config.yaml
init_std_down: 0.0
learning_rate: 0.00163
beta2: 0.99
schedule: "wsd"
train_tokens: 681100000
Each number is 128 + 32 x the weight over its row's rms, rounded and kept within 0 to 255. Layers, rows and columns count from 0. Numbers have three digits each. The size before them is the row's rms in percent of the matrix's.

# layer 9 attention query, 384x192, rms 0.0592, rows 34-63,98-127,162-191,226-255,289-319,353-383, columns 0-63
084:153160091131127078132109093115082121150168099138126168175099158180140125139137153143125157140157043140168108125105116110184156086135072111083097125129100154128082160146072175105095071124099132
090:177203157165098096176149118135108065142115114143102122193154193111102119076170091122186159139187108159126148067097121127167170121142076123125101143089100177149114143182116137118111164165169145
099:091088089122180153082159145125116146141127158087181135126099080131112090123146149107105105081108140119123147158186100090103028101136140102077115129164137129132140128123196119186130110106021115
090:152133139076114124123080152159136085100117143131099069131188143140140182105129113113113163118163143184101170142159145100128152094128141147181201046119063085124128036140105127116152163167128204
093:077155094144171162152145174175096136111112173122105142147105158148135103135101162168137141131103108145198117132112111197065124180078146146143124116042129108102123101135125084064077117104199171
091:072107099130152127119151154075086094135096136138208115152102119142142104105123146136122110152102129151140093114133126098119109144165074087127150106096127098144077122082139150122169140164130127
087:136124055211105123152123132075066141125173106149151139155117116143139121179120123140151139150116189090117123071114186131174101139146119131079136111047103126152121224063093128131084139076145135
089:122128151098158158105084122166119118113144168163097167117074126130177154117117111068161161137135125132100190105093067091081049111131102122139179130118154134190096079134151148181139143082116149
077:134108123115093125120132120124185156186179111165117161098179163102167125178141144099141108116151155201156115120083160170165085144132156140163111144082158081078065147152132129156111174151150115
102:153136139124147134126123137101147113092140082124160114108112153116087074148201164165118113097137149097129112162136078091117096127110092144095140182084130093128078151094143143045174065160092101
094:090182159128127198134172083150163136118089147102111113121149118137117176098131153132127141099098111133139164095052175106138097170190136112137123152122097057088109181142107109184112128175107135
053:178156062110153113110104111108122072130133171109089132123147152139165090146139099161092180109156104122144096118081122138189136105081092130163141147097207131135112162096153140099137106121112186
090:211174114082080098208093122176078093125150153137133120057158187131146082104154091131116106120151114086188145210129087109106166095169093095125133123101134103095170176082162093139102129154177121
087:148143142132180156161097215063148080117070121156106112127140140156125123115090134119133132147096114183170102135098109142187083126111085174153131112114170146122121133123141097142088145130095146
087:184103107183153117123137171126169111140120167085141196133093171119177099170132132072130141141088088135153116101095068119135176144083142088148170107148180151163107141149118111103092147143162188
096:107141137168165143124080128087106112097116152135106170094131133137116154110160163127114106143088030149039105095172096177119157150164105187192145142172120112150167110125128128130089082168103103
099:155103152149125117144137125144151115102110117074130127114074151092200100163129130103144090140086145150155083109098094135128160162171151115082144127101210109119135213186154156168102146149134113
088:101118117143141119107084131137076135138158059101106209188126089125171152129132101127148120129161080120081162122093112111104158123085160134078088137236089182127137145133157154102113219148091119
085:115118110150121161113194105050090154139017180046103086123060106098126154098140126133116125168067160094100188112134164160112109140150110134090137123088159135159116152135121183169116083137147148
091:147125142150112118098181094172091157171225086179135083131078179108091160158057140151104103132133110134094162119145083139141114135150154108167172133140111114118091136141126138169135118176178130
093:116090146142126104094097141112086124176098115145152167156135095098175105168141124154161166175173109127140119131108194126174134128149172148120141118091191090116116146175097170145140143083183119
085:132093128148082146097110152129133135152143122089120093115179136070161133190150116124127147110165114101181053142172085105123186083129132143148116069136104146101096170160161129083134085077106143
098:108140138151147097133107054147144117086141141125122121144201146133147160186144112155120113096143116188122095136162067164114124127123147124153068118126122103097122109095114057128114106139148161
089:134158093132101165126172123106131145156209101108094096117142150192134064112165122180076137138129079081080103174122081072122091147133113111144120144094111076150104135093107100126108128053068096
089:105071146113175087155129160105163150124095105140108103113146122154145169137139107165124166115183154132183133129126120122154124104072153164084168155104087127055071098151136163146133100139139058
093:141113074161142117100133116120165170124082170082156129154148106140049120119119148130119168116101110129179156088125181129121108104106176125144099155113100130094171142068168157117128115112039127
091:132178156118182133131152120097105107151140156201135074151196096164153151087146145187109143128148152138148183066089075102128146167104126121117117124147086157140158084069142134132136145098130135
084:118116088119143112073152158166121159143109103192139124182127130147116129151194082078138141124126149071149168133121155121092157133137114131108199128108133083047156086161105131125135184138062193
092:083137133179086189070179096168090152156123129053091136126094139168102141119129142123138120145193138130103216184149153138141135150133062137156129106115105125080164109205114120082133121144114053
100:039142121143120134169176058132146134140153150142115146147108109155128157172145100141168082136107180126099106080102059135078083121137175093128133177132150130075148128117125078156106151140082101
092:138128105107057102167124170104152136151109158154119145109154183119117132133178117193158199152154140106155160141126137154077137143112068130129155135114137149123146188134130109045157121083134126
103:152113165136121135160164200153173152154139133125105115106192152135126178173112135153182161106117093098124123148138134123137168098126121150132149115146083121153143202178160119085120152101105170
110:104099099120160142086062079089124142135143135057152113116088064201158110137094129090080159128066129146078178138170105139129103130168152091151099090129101155109147097045122126149137114144088130
109:174099124107194147119119176136106131139045093150131122082089103132179202151117196113155181119129087089087155157100075089082128118123118160142144085172094145124129128100140157109118181106230130
103:131148089090071129165135161118166135127117196064074066115159149187160076114170163185145158133189100199131112104101111140112164128121139137121133159129118077161124086137085098133106166126144161
117:064115086144098118056089095133114129123112089134178115130087105169107152127060091088120140115098126112100153083112137120117101068168107093097159086133081116098127134111099173188157101090150069
110:167135148185139131162129131171137083167133114084128178103108149154219155128137126141123101138108104116148078089096126146111137090121175129164200156122170173133118085105128165164126106129165097
108:147136166096141140121150128054097114144194148144078144091131153046161096109148154126157057137060141108162126131215085117139142130149071081066082151153154141155161140106119152099091156150080157
089:076150103137179166137170140142160125148129207229078098171127122167152077090133072150170128096185163131106120129137146123154166165102119149122102164143110086102140126137115117159142160107166126
107:081105117103137144078106045207197138031158113067133104098076113149148069161150118096140152158105140175121128121156148134106112204183161145069132134118114096095108156147194074130116100173135162
116:136130123062149124117138154142189113092105100122121098169135155161128102091120142141153105114093108038171149130083125134111141136141097144079146148143184078112122186124116102125107108140080110
055:184152115145165126117145111114108119101092132150135127114161169142088070093166073129129119155138152129177178126124133138117174127133110160148085112111151151139121140137120102141142131110176111
101:060147048099098109094105114164174070096128167178108141153044179085063133093113094106135085087117040070115091155089140166129109111126144116114106117140147126120121168169127117136137107149091105
103:114139087177124106121135187131196132122166114130108139078162088064158086062148144139109070146157108153098129084101105072120128128112125095124121135142153129133104102139132084144110099131149106
113:129106099126087066097162087138138217113128139123121130106098139144056141122128135118103126136119158152143074168096092155106167133092128156119109122147116166133224173139151127140140111098079114
099:172087129095117170102198100098162115115169138099148080101150091143160096128126154206110158143117088094155057097121138179071193125135097123166147158125125142179082097094148099099134140149151173
112:112147110140127166102140101138148168125113150156113069136164127139116097124135141128193116171110086160101177138052118138069130130132146106049159128166148146089102071138100087126130137113121122
107:144141158111150120148153195121108087162103129128095129092151090139108166096089134133148155147095146154154136192156207129123110102130134128140074161122102164112109160171120100218130199110056089
113:135075121112069135178173133139142145086163176109126089121131160182149134123173102203124147119137125113130091109146121129127144136105172115076166152086131152145164152125102150139086130075148089
112:112142124135135124199097129075116197152110127153157072204142092136098159162076184128118063085160096097177111205118118126134142089095078162124153135111098126119105161129149086110121174138159089
103:140086133094138100101148156128082151113158161178138135127137109141101111127130136153124117074145211096120114138169093126091105089177088110102204156152132142106158166116077121084147087109146108
115:186148116200149090108114171100121071119145127108144068131133098108144153091107132227189134128090092109162159151142143144096182129105086128083052118112090148099140116168099119098118066142079128
112:125103127083199168122128144134094086109091096116120174159122129150103138179177134059129083167098166162076099116111140109079064147163129104112140123098068146150083158135123064187170161160107088
117:042161111123107120098083145091106103111112147157133104136120121065057122141152170103114160118177103085063087111141169217155133148124150167079140143085103163124176156155140107157105142110095115
116:157177177173135119148091070147129134106169067078104104125054116168122116168115127064148138147126135160141173098071117101150135120138104115102121102145107125148126094172111099161137095091166063
104:174155081186105203115109085094158097112046158096136125162095091152145107141074101178119091105138102195155153103138118156182126107156108156139094193130178111116195118150191110123116124141113155
115:080120096126143194062131113078092158150179119137173116116136179133104180136155160176136161088094132132074146091124112129161132093122172140127145073073177116104098166123133219098135093182128141
106:117155116135071148102085124190152115129095022117148110143124205127131055171112116151173023101122098116093156115113101105115162119118142110109177143133177127089159155186119092070163139141142086
114:132129107125097108146149099114171083127072133080051089138109135101131186128095171047160126078120145131115142099178115115141155103088122129154134093120103141119145235152144146135118137068150130
115:074134110099094097161106170115193160091123092077124116104123118183148163129130174178159131089121125105072117084114083139118133152186089074050148087160125116074062131077157158118113106096110098
081:121159094079155119134137147152150102156119106139119112120122184124129178136117164156156183138101109133125141145140097154135144167117120132124124123112071176164142144174171083068151065113135066
097:123124106101103118167127137141186090167077118127120135124153193121104148118141142130176175133153083150092140088102109127154193129118132106088156139139147117109154134170170128120148094123173109
089:116125141148155157108085052087098174136161124136135116096141083140079102129118134078064078125129124074071103162170123136125089106128095134150129067132096107097125106065098122155122161105062171
094:112097107140108141127130142123193082078085123100092120160166147094102157094121142114126188131104137165052171123093141074128156105105073131135158138144099098143078157252149177124161145134099148
099:053160135143120162180171173087107084074150096084194119121143144110147113132105145135188170113210124200142107077097188128082172133084139151117147168089093132153150121142184143090124151142134168
095:134102095133103126065134142122155131099176146111127085136086087127099117088138092085112134151159178064083121135120097143130098060102098126118136089158091123101116125115134104179140110113075151
108:115098138116148082085155201141167118078188123044146100136113133164143121102131111179162173107121125067089140133133103176138128117108159139143153134113114068181084132053157172118101146091110108
112:131114124151133099080160110096129106092133145144132105116114109142185161149165073135149127111187101176163099155073119128172108142154169108148089122111186176146146082191110106157151103185160064
074:138092125178181125132125119161120113199109177064113139111118172141136163143097160096123095133145113143140155113085169139094155156137098140127124100165091061138108096134110173159165160184136073
096:153148090118103121201091124162173076158125107064114130136096107104165115157077129125130064157155121103123170095102057105145071211177141105128101119115185099120132118114121173122212148093117170
101:173111109114163132135188188155183130130067143117131129129102132108169103131134107145208116160072170130160137095163102132140157163134113129088130115128193105166110109157135130119132177152095094
052:154178143169140146119189143089126145115109124166109115065122153152140089127124075102137062159165156113118157168126099117080097194127151205112108116121087172111094114105130176101121107146060086
112:147117172172147091126118132169110099106096097145123128136138146139128119131072130117170096137138120135071159106102188087164150183116158099186107135128083160067136145144090132131081164148056125
110:109131132162129128126131179100157123114167210133126110164120151129151093189124116073118113168143128169103140088171112150094065210178182168131134078191110136065151124131144120193101124142114143
107:108155103158100075076112073107153144102170139124092135091075150116157126100121096074094186177143142177199143085139111175175209144158072117152132166126180128121098136159136069097107158068143148
111:130096157131148143114105141108108108147129136101144180100178103077088079116139104081163199147148166106137207190113130113120162112144122132151121148155156051105155150149134123140129123141111128
106:136167134142085163119115095133178139111140130093084152130143114033152107129140147120177111138123095126176160110114145135147161094137119134077097170106109078148125125129091101107122160077148043
104:120135085133118122131060168135078100159159166153081090173167106185072135088168135161128149185136182200117146093172157172154143105155095096195127089105086162125145100142086111142184188168108137
100:124110204085121124138171170115148153124118121134129156149161133121128141128177130139087143197117153126147068156139134165128127126153122112110115103096159193084099211063111105186146106155082094
111:148152096132167170163111087126111148157177127149147093133127146124146147148093104190127059131139125093162073176153118109095159163072173143156155151133091127134055126127111133142061155098157172
098:140159154144145124144072183137138164108129120134166107119177108162146149104141144129139130082131189084136145144113156179110142169112076180094090083161112079069127159152158126057096136093126096
108:147082114183155155110175203151117134183171150101122082118185140168106062143125150115132115177219142089107138123086096139107187118135140123129076124109137167120084129143163146093166113136102128
101:179155094177109160165091100127067087122044106139139134092148129050157075153163133120163100118086142136112115127164101210144102075164100101147123156130143110102144130149144185071093122073112132
104:070174137119127079144130162110089119059164177103129086124111154140111095101109118064150127150100150104086121120153123143116110194141140182198107078120086125116153099152119191114132158147124117
116:161077115096138122115177171143152119145140148142163062149097132132146140122092099148115110131168146066156159153090112117112117168087146126155135116103112110179095146219111110194128083126130085
107:130135161132119190134134128178168163133145118100178131091147110144187130106138116143141195163110120111173078143103139071150143097123115083084177060151182179044121137162143151098114133068115169
106:153149143127156143085164084115117128165112092097090176118162112136156181130167015143128112125159118097147124135146076117148190138079135144117122113122154131085205140114125142176130068084133134
102:138107124144050110138091113132150103086097130185138098107181120185143095130122085144153110157193124110135086165195107117166128125173128118120148104142139146121107058158103151177153129140108159
106:080095061122174107152130145155078138180134178097131106126154129146131140179111116152185168150193081140124132117129141172116144182145147124132130135115135109104096215116154158165156116133149100
099:109192106125118089061111169131190130113175154096162144106110107187066129116096181169112072115067090145139102092195135167098137133107135135159158096106111145115102217107124129111101094117117065
083:108131134124106128170101128091087079110145106139062192111165112120199145120147100118154154155084112071095189103140128127114173163111140079106132153111140164141091172085095077149148155141100141
098:156118122179128158147091137118082096051160123112094158090163145125185136143132147152154106150115148090103154204109167177088144159169147145187120106080115138109149141098123081144132165093089127
095:085153115122132139130109073104159151120157140120126116122071064171165112148142119101101133104129140160140119120161108098128117159131067100128108101142078119104129160095154088147159098159133123
098:114182117121181148073136206090157112084113110165121160071187132119152141128142106095113126131140128050141195151080142145146148117118093157145166159103092159144123105151132093096124140094118171
098:147169168081198119154142162106163170109110092172107124133140177107094127125116152181149164059134108117139127092147120152149181186149152147108162122138115144174115143149083121103138116096118153
121:056115113122181096078153131087159164115151119108167090152034143164079081130089078132088094118090170130101171139097134106159108095155112113119139167153136093140075100143139125177116137139071135
100:166102068099153100113121143158179143128169052132190095074142103112159151114120086153148113179163183105075180151098152137113090193135142087118124177065105097106090153131142100174088119152135144
103:131166152145174115153182120136154108067200138125094119098084101152086115169137101153125136107106087203155155066068112147141075108082083097130159087113123099141123065078128067130133079140071131
092:161194124147079086126116108145104143117091151125158149117161069141160116136101134131166145176137150169119120149076117130128138171117127143076086082182121126114129142126119122154100245140174202
100:130095104219131111150131063200122147145096117192118096103091145155097131156111079100088145126141080129131188210163135127096117135140098178081172129185109126161161094172124141148144125122114086
096:119072109096166140112105175076125090077186075112185111188145117124085135139097084096157126148137191166186115134106116142174118149127168111086145119067130119133128123159133155152196113133118071
059:183167148112130148163189108132143083071197059100143141089151137109110139105182165111155139082161090122116131157111133154084116135140096129125113179119075116153156172169129120138125135208066114
109:177124138102115154092108157134071064129090145101123107158164151140180071143170087157135139111122100145136079147132166107196079130109149163168118148182124070145156160125084084070204121047131095
092:175117181106144121083126152145145155112157150166119124150117146116126192150117159128120133104136116172110154151139090128114153078160148151118080150160082109134120140131128113115123144111140131
101:164163154072103139123165178101090146080122112143103143077161109111178072102132123123134081137143031139108120098067120196114145139125136183095111118119113133141158173096125105099157136116091143
099:080138175093112183102180136114168146156169100125093177113146125151086102117131120150122143145201119120128093161090118089146141100136204093116165122161130110143133166056133142158113165088127112
094:147095118061098105101124130144142133095212116161142132069151160103093129106110113142152144163079147169133138123053177118186102179130178104149121112130140150154163140107154086159081152129178201
106:164151108173130134153101197150149114126154110152119128143144132116127125146092061117100103103171156143149202151143156158091087152140110145137098076085135145088149165052140142117176124112090121
113:137109065112118145096122105171162186177110111197138154121145079163109147102133120130108129168193179170175101145094154130119106099170133119082070121106048111113097129109147092120103089097043116
098:171144150146118133201066154153139105137086180090112123106095068123129147125101097151116174197086152172136124178121135060130169098086145116146149106144107112129162162073118131178122099135204127
100:132113099147122117168119163188144154136106144105167168115067073097157139179088147052138154180156097096127129102152094132129186125087075113089154137112127135129093165096169148115112134089177136
103:138139090153212148098123126098134148146159121116128101091130119062153113142090146096160137119177155153138153148100159150111152107110087126122121117167095146092068119180109152082154112106122155
100:101134110158162117146202180094100115141129128134110101111125109130118121152141063103129149163110147160083107131107082132159091143151126151147180110085109156168118144147123126141172100104121146
100:113133108093132097137144168129084166084149138147081144133130145174097114131070089177138089123106118116114114129091178107057149096163126154090144157136172116134150162166100183058143188113115164
099:184158056115130150159160104150119115088156126147089152177112165172128090119105141114180153122066129162175038138135139128066112141139166125104124098105126148093150137095110128074162115173136132
105:128110160150133178169110073117111141160114076161186120084080048155181150065124074111136087152092161124118170114137138130138118148111127135149128090056137122173123055161137142122148132102178141
105:095162182092171133108078104097179117090107102126131102099112127110169156129142150108090102085195120124121102148145098118113131095101143102121126118104167100171139175132133098163105168140157176
108:083159146169113118165150115140167122104141059155085082137098132145122131112127095078116105126150148113183182155119120062180142081145147140107133132145075127118058150120137154127129104118113126
093:142137166142127105103153137113120128103140162127109171152118087161148159143108189090127172137111090122117117207152168127099143147130119116129130088102126130157116172101129086084099116096190125
094:111116181100108132157104151141118078046152103129146175128135092157071136154061187162120178141173158141110117165125137105150126094131152107145148144134158118130126193136162131146039146131118172
107:115144109163144130089187099112157116077170164133153086135087118161118092125119100080135099180106152105069091158159100080116057105165129119130134119125127084131159148144088152117220178143147088
077:145154146126128109139148169131065097160116123122095200110182116133102131167104195140142133147129065103140071101114173127147132209113108184130138118122185172115151093147167120124176110141157123
101:145110165113118161133155160122191103164090125138105128127190130094122116146153109183154109124117089102122156165094129160125154145080119152137078128142095137125102131090149115107125106095181155
106:097122066130135108109149049114141114082190151114136073145088111160079109131103099097120168131169173141064109114147137106149088071114137102087125143150140126110149124117075129172192171127129120
085:129091184132112155093142125149109126148099138116144198115158168097137074120075118140089114184074106150090097120127116118101161168121184096203155110180104151166097108172180117100110119101117122
102:105109153109080055135149183192163115142108166111110120172123172144085058140111134148132160124133142117121126158107168109163087050132090173117136132180063118126129184113117118087126109085117151
093:080113165155128116119113113079134132152148122167197158206119118172053120122144177119142100126213096158122098118114081097136133107165150098150138135193161150107105086141095127111173142170138147
097:117169122149085159117100158098127098090073188158133103134111158155153168090174116117180107173089123138113153133139141143127093054151083100140087085063077146115181160087086117191076160119200102
103:121098128173102091135088079128136124069176100071173138121062089200076144114090090129124103133129156141131145165212155135083136165163134148155133177171175136168211172135172133163123169109079145
080:095166157125119117119161108172141101198100136157141073188137149113084159075086119066102149099118155164163115101122126182120110152122189097102102119108104123067073125148136102136128096158112098
106:121099094053110113163161171138135119152121047124100169141164149098074144135125126159122141060155158056176133147110137167149110114125119147047124181094088127137147171115120135152119072075093043
102:165106132143148128142168166170148155163160093116101169099130131148154101114148077119144096099173083141127079156115106117127151111149102123149113120198144118177166128100127156115119162130124162
056:094168137130143120139182103184128118139099065079088118117155133158106099125112167111112154138149124131136139092130171101150116149074145128171082126087168194103179095171172137072099100098161183
097:181153165115082072131127157106152128096106159117115169106093164168100128071121111139078122145106138104180094157174109126119194068168050084104149169075170129083128141178131097103062136133140156
104:133149064067156131127145070111092094136124111147151160118132138148097104100116138088110119144139090150145134173146110103157138126094114148143131146090169082122203061158136121146073075111168111
095:167177084158134168144114096188153133135145178141140124066062137167135148142148127133104132138119115166062125215140105088145101111135163119109121153104161099137108049081102093096121131094197163
105:089181120127107095138067198097083121113190092119162101136168130176124122155154117109142114151144136047099135102078152157118112165167135114153141077164154127143142175161085140175092132123113062
116:145207157113149112160105164208125138167046114182159176094153127133111142083138162155115143204149127176110077099035100074139112171096145130144117077110143053115084103173136146164202140144105122
091:103119138095098139120114081112154142144192138114092135138147071137138190122113080141063068124101164115095171069104104135094129107128137123123191126086170128163151184138187156100162176151089159
099:069166124171138148145159158090132120066198124069154093130080143154110091094104105139140114185087052119155173089135149188182138099131127161186144105122121110042149138133102135100147086129140167
097:090124135131159158153144099159091173149125121135128119146122138156116128113155139141134145133143109113117116173113187112107123104080174060147093118117116081069130130178178108115121111070131145
112:112126162104090128101123122139201108134169129111126123174132123046140144133123133083126079110078147137091145132126187204116171147159102125117135135104086051115094131117108113120123130119137159
101:174123118167084159069159137121124108163169159149083115125114171099135107157125113068141126155116177146171092117109150106129110152121147143179191190145136135103151136136130134140097163117165133
094:193090143127102147115110112131179075150135150089138114114142130094139155095171135095113168158098102114115110130123105151127168189161105088145146088084068082174153145129102119087130148169151161
098:170070141169168126164102129072215114119157114181115115058124099111089142154125163140140075136096076136177138173172120096164099173146155172130062120124124111111180105140112135156112112135143069
106:110156099118167103118089143061194092186070139131130183128173080085145162095101153151156136118155157101157138099118112125160091090111092108135137082085113108152058210126172139158128145097180169
097:091088121119138099177105172139072144130160143159159166089165121082131156127107174137156093108170160116149154135132148158132171192157153089162139161130079109087136195143122139129122178183160124
102:094107133115193161161177154092065131075135168068093073109094126147135039134165157172140103138053162207145147092143162146118147154164174153241113180130145135135132137121112098140094122132082125
109:134096143120147155141154093101144101126141088180138149148158104144151148135092116091133120135068121061129112059166145141091197103189136071132146143146152167179109120118144126173111069104144154
107:125102082090114095122085140089083131196166100065102151124104131196146128070189119174069127115137101104177101131157160077126091129126076141186156235129172159137153128097124146098142120121172131
097:077165132143113117154116137128154121133113115153124152079166117144194141122164148121095080147098087190098112209097110170142113110140162149128118161125141060108148065204160119110198149130130188
081:089143128117159073142121095082154159111210116099157119133116084174146104102130134098084104116163180179105146107186131116147108124133108108141093113119115124107148156137139128168138151186115168
075:133144132079086110092147127112136135141095157155153160072121178132142105156133125148169172140154103098153104157136094145114134147137092142105114074076117130114170158078129125095157103066135161
084:158148092130089163087128112096132136159100105160090120090089170133175134197130162116160173117108116141156147151118107126097103124130135104066135114173098107145147155071141116085149138121178134
091:044134179116162100060149127108147125122192116130154142176107058209090105109153108086105122106104156170116125139171112105136076144125054165130072162145123136120123151122127134125142102168111113
087:108144183146128159123079173156131163072103140175130123093177082054145127134087094109132069103083175127097105149082159143089072154083165161167141114135178113134190111145174135117060198145098112
089:185137125090121191073111128155116095159065107198109156142181112121158171095115091138113129071149083148152126111147134099167221156112165125165090121114126125161162146186106125119097179096150132
091:102184166135170085107076122105161121094097099097204100152078106134116072116170120075116119149178159170097134138155162111145076137113085158105098138104129134108072078102101131181137115136094069
098:163096156056173094168054075145181143145086076163088118094087166068062130183144101129121117160212165181092128093102170157184137145161130114121147147143137147086124178121130142113133165124174107
104:079145100129112135151155106063123114084155096169054148122109076124137133101175139084155131132139126137092169123091090153094114043139096158130090157112136133234139171147149128154143163136105111
089:072068187165147138093101155125143111116110131127068087145111151094165148122115139089132163159103179123170130137084100164105124081162127097145156094181129046141167085146120155129141137085089093
101:068113114146164167087133079133115100125059125105119139123152093127111170120121096139069164175064140155158151107130084162091127124106063121177064133135074167155178099156179116104150102167071100
101:112095122092080131071118163132147141139102104166132152129150038079069116121169089120106063139114178086130141137111144099080106116172183158138132127122144095099207103166149094086087165147233156
058:209149106124172115137124141086132105119209086081099183087158186086167146090137137144127162140100047089115119129094109118178165067089062152143085108109131135169083125115103158130141080102156087
099:152158131163163158097183174146101117152142162096164139109156207123114106136117172172093153157140161098154129109166174168154117105055089119099158196105113082144118146116100122128086113149099071
085:174119081134070108132146087147149131163202100108123202164141118124139138114211119133080149041142136167156091108139120101162087143094094133171092162173104120128142068100165143176099118102141084
101:165129131163171148134110119150076114136158159163107126134114157121144154183109127124101124137103125189181146099109122114076178160152069150094156071143138136131103157137127133102104147123132090
097:145096143164134137134140227065145146097201204050101156135122091180125079151158111153099113104123102100155122157148139112144123099105088136168139157074150143142155136142139128165110122081090098
096:159167155109090183118177117157140115195136127105130086115106130143096141162150144180150055117148106136177111178140144109153111117090187060103136080126161108111135105194107090131118146159120124
098:175176134130132100135072131122176088156107104145145135148096168140146146182035184124105111073138102185170189101149130099148204123162156101091112111145108100173093118088166172139102093109115183
101:110137031100116107128122122115122135183132128137150144134118167119110132166169175099120123170132088181155108084164077140122099148185111131142129118101130174110127189070143137128089110132075141
100:114143145143179134139078133132162179215099128085128172189205131131099178119129158199120096131107210128127118128158086166093132117187181102127164090134127059154137125072120116157066168124105123
099:124125183101154091147087178106133085105170219163140124111123088141096101134074091076097141089116123175156156138132179147133150096102107132171099116191180136117147149070153076163152179084103158
097:138102137125108098145140109120122108125139117123059102157140167105151084122140112153156176143063125145140146158042114103172155105117134154141137085054111150154114096107126160131124107106090101
105:111164084196111150137122150184124112146125109108140136104106197145179131130115145078192091155098101080096147140135140137147166164105152099087150155124152144148109088092165166178091121086091147
102:113187138119121098120135116133175125075133176153066135123089168137124132126110119118112177159180120126140088061208154151171136129150126147094188117082143084082153116118090142142105082095091167
097:098155113147114119136108122182092131166112182094118108127184161156140145165133125105155079073090144128152135106092177121097080088156180138180115121116103150107118139143114123149090140200172075
096:096144149132122073142066148100134180088147171061110135107107167152141139140075132113161166087165149055145136117139142115118138148121163159078117142141131122124094115112112119059128182151117073
087:117143128136140135080080117159136166138101131121106204123121134174136137154136151109124109141166150121117161034122151124101099147137123144161066183145123061108098145151125110147183158122115134
103:079079147162068170168068122164101076140136147154094156126118107113114163148105130177148099139134104052149118162152109151106141162150162114149131129077150061117138091136116120137130158122183115
102:107077106136150130073107129101160080101087113132083087126136116091179141161096132092106110121162182159105127121112165069122123089146174110097180130160084049170118143161138127150156089107126105
101:175095127100149143164110124116104170117134101047106131145160118118123135136131110153134082138125113123101191134199112127184124116125116182120074106116121085147094141115147165132083113116035103
# layer 9 attention key, 64x192, rms 0.048, rows 33-63, columns 0-63
083:131087120110156118064111147128137165146157189097159106163098122118090131068104127141144130122109101151148103113190128089190106136067122131117095109163115129135147093132117129142118118148171046
081:162136172104102098148132101172134120131123120127080155102171169121090148157122046163125164111141113142134133122118134163133155156146176182153139108102116165127130144094107091065094133114151143
082:163206107122078139096133134120107090108121116161100136024132156102141091140151135099166216158075044100161117148136134099115165154181143159141182208170147157125139118075145151146088110133128165
085:152094120148129086113091122126136176163130188137142091165063067112145155116071160108128098125088146194126123135129121138166086101081091115116083069184135097131076140128138148155126159161152128
092:131167141164091115094134139133100158077112099099140123062095161171145165129091121169132167186077097152081161115119118188182091133097084095177090167146121109149191153151174166104106137124109179
091:109095144080092147164071106188133101079184119092085120153108158085148122141151092159114100145134186101122117166105119157110120144156174111154154157120104131120156071114133120132154148162159128
086:072128134204094126148188141129143134099116119129150122204114151128109112082168162118128146103154122141138139091138103147124097094130048081083177098106119125075142071173072109188176134144071161
092:179139083205095079169162090161182139174133112087137185083130142146081119150059106097094100132126119128180136209088083095133152121160070125125141151128169144075146099192140194168118144093131122
095:159094151096152122110114164096125161155083161148046138101159130095131170102100147124119167116168151153126099132073201110128154152170153110182051178174184160154121119125111083151093136057087107
118:138203131137083115113142166139113053111110147145077153112167148116135166118151067115114159154121127116146080113115148155148153142188124194153160165111122134148163120084155115093107090097130138
093:079160070138060122122156159161156112111138059157119125129107049181092135106123072091144143153159159104141128091121171109122164126137176101128167130149116189088115069181086121115123129106126146
091:179119134097126141144084095136142143134138136199133108132172203125115078096133108079140166117140144147108114108088143138119154120153146136119078143117175135127160199171122094089124094169156119
261:097078130153165103099091088082146160169125166124169104177074100167106117100105132092123096077141179169104123120151133097180101108093111094075112079150123095115113115183087142189131167157112072
100:065069124124151121096030163124178091082091121119089141139091114151136120108140137127149128120119112120118156110106119104111135094151087098134124135090097177114118190152147066178167173154086120
116:136110194123121140159165120201136132110149145159054173087152118131132121186140090133146109125102125114145108118082145157068127224142130150115117126198054132099156145106168093127133142123115132
097:118133121122090141134159103096143163140109127116169128175130135137130165103084171143135112111133090191121111096151173177161105149155049148112105148090155104132098117115142150139187112111168068
096:135159140094095106146120122116191171202122120101118107107104122176137140149199096126074095125106128124115113115111122197057108087140131125105139064141078085108080100096125137130155080099059109
106:082121110091176100138121108101146180101125095145129177133124082103157118160130140088128162098165107168134134120164132126160136134080084117129117138141120100037101092170123138134107165151133132
092:118128140115154152116123187145127107177087145167091136101138117120062169143146079145163101161095156117159143107142124162134193182112135176133127130136136176106114148120137129146119146110115102
099:124180104152155111115126079137164105074125176184143118070097180100152155162161187130148149116093146140119047141078144158128079134191151144143127137102092151168136094140155129106145111097121146
098:119144087095139142090074086108143111159117132121137105198076063126121136165116172137179152090142165178154145110173148153126093100050075128056125152124118029166113149102105111138096163159122134
102:113131172139124105094097059120138127162081125147172045128061122140090109074155130174162062078143173127106127123149126114175099144140150107096116110185137079134127131159113181158191112173108114
097:118118135148165158157141139081165069147138115124103117147153178133179110214124096158126178106128159158196083136141109164100166123102146135113121116121118122103114079126124088122079095104138191
098:147119106120126154109146114144112100096114117101114150118106124131062142146122145209081124114068142166101148078120156078105090075121057193119084084113112133195104122156121170132089114113094180
100:158175149149140152144119133172145160068163077087163087100172073131108139139152128100158156097167119135132187098073116153151154107086144103147102169081119111237131223155109149169182119166143124
098:157193175145169112187117112121129114080099090063164081158156161158098139121123139112132170141148137086147146123138088077184111099128131159126076169153126084135051120172066129103128149151056068
098:192127078150064134174127123136121111127118109130133098123202144127100153130166084195149174128127122162167080129086072066137186139146107092097128090089132133057138113133166129096120188068161173
098:118157126106141181124133135153082157174169193163099123136119108087112116095137154103149167124157110115176170121102156204170117114145133100077109134126127174148072150157176136127129121144126122
098:053150089109060119090124149142121110152109110112082080122089138158094111120148144145097107128175110144101140116083153110089104144107095088067133176068143144131117184147149086114135170094108144
106:093119090116105139137136166108181176138127113165104104160117140183132130093121117091136122127105168165134081106146118142190117052141111130100068109176142096152146115150109088168103104174128110
100:160160151111186148093180145067143183128119151123080147133132124185173148127133114161221122116106133130129114121201130148131170117144140132135174129149104139166088147167114095109171130109100130
# layer 9 attention value, 64x192, rms 0.0357, rows 0, columns 0-63
101:127122129118091101089173141155122154127099071166125116146129035138194140136104155112125097113165160070143126139103161111113135134169089120081160109095081151198108217163154169106111149163163081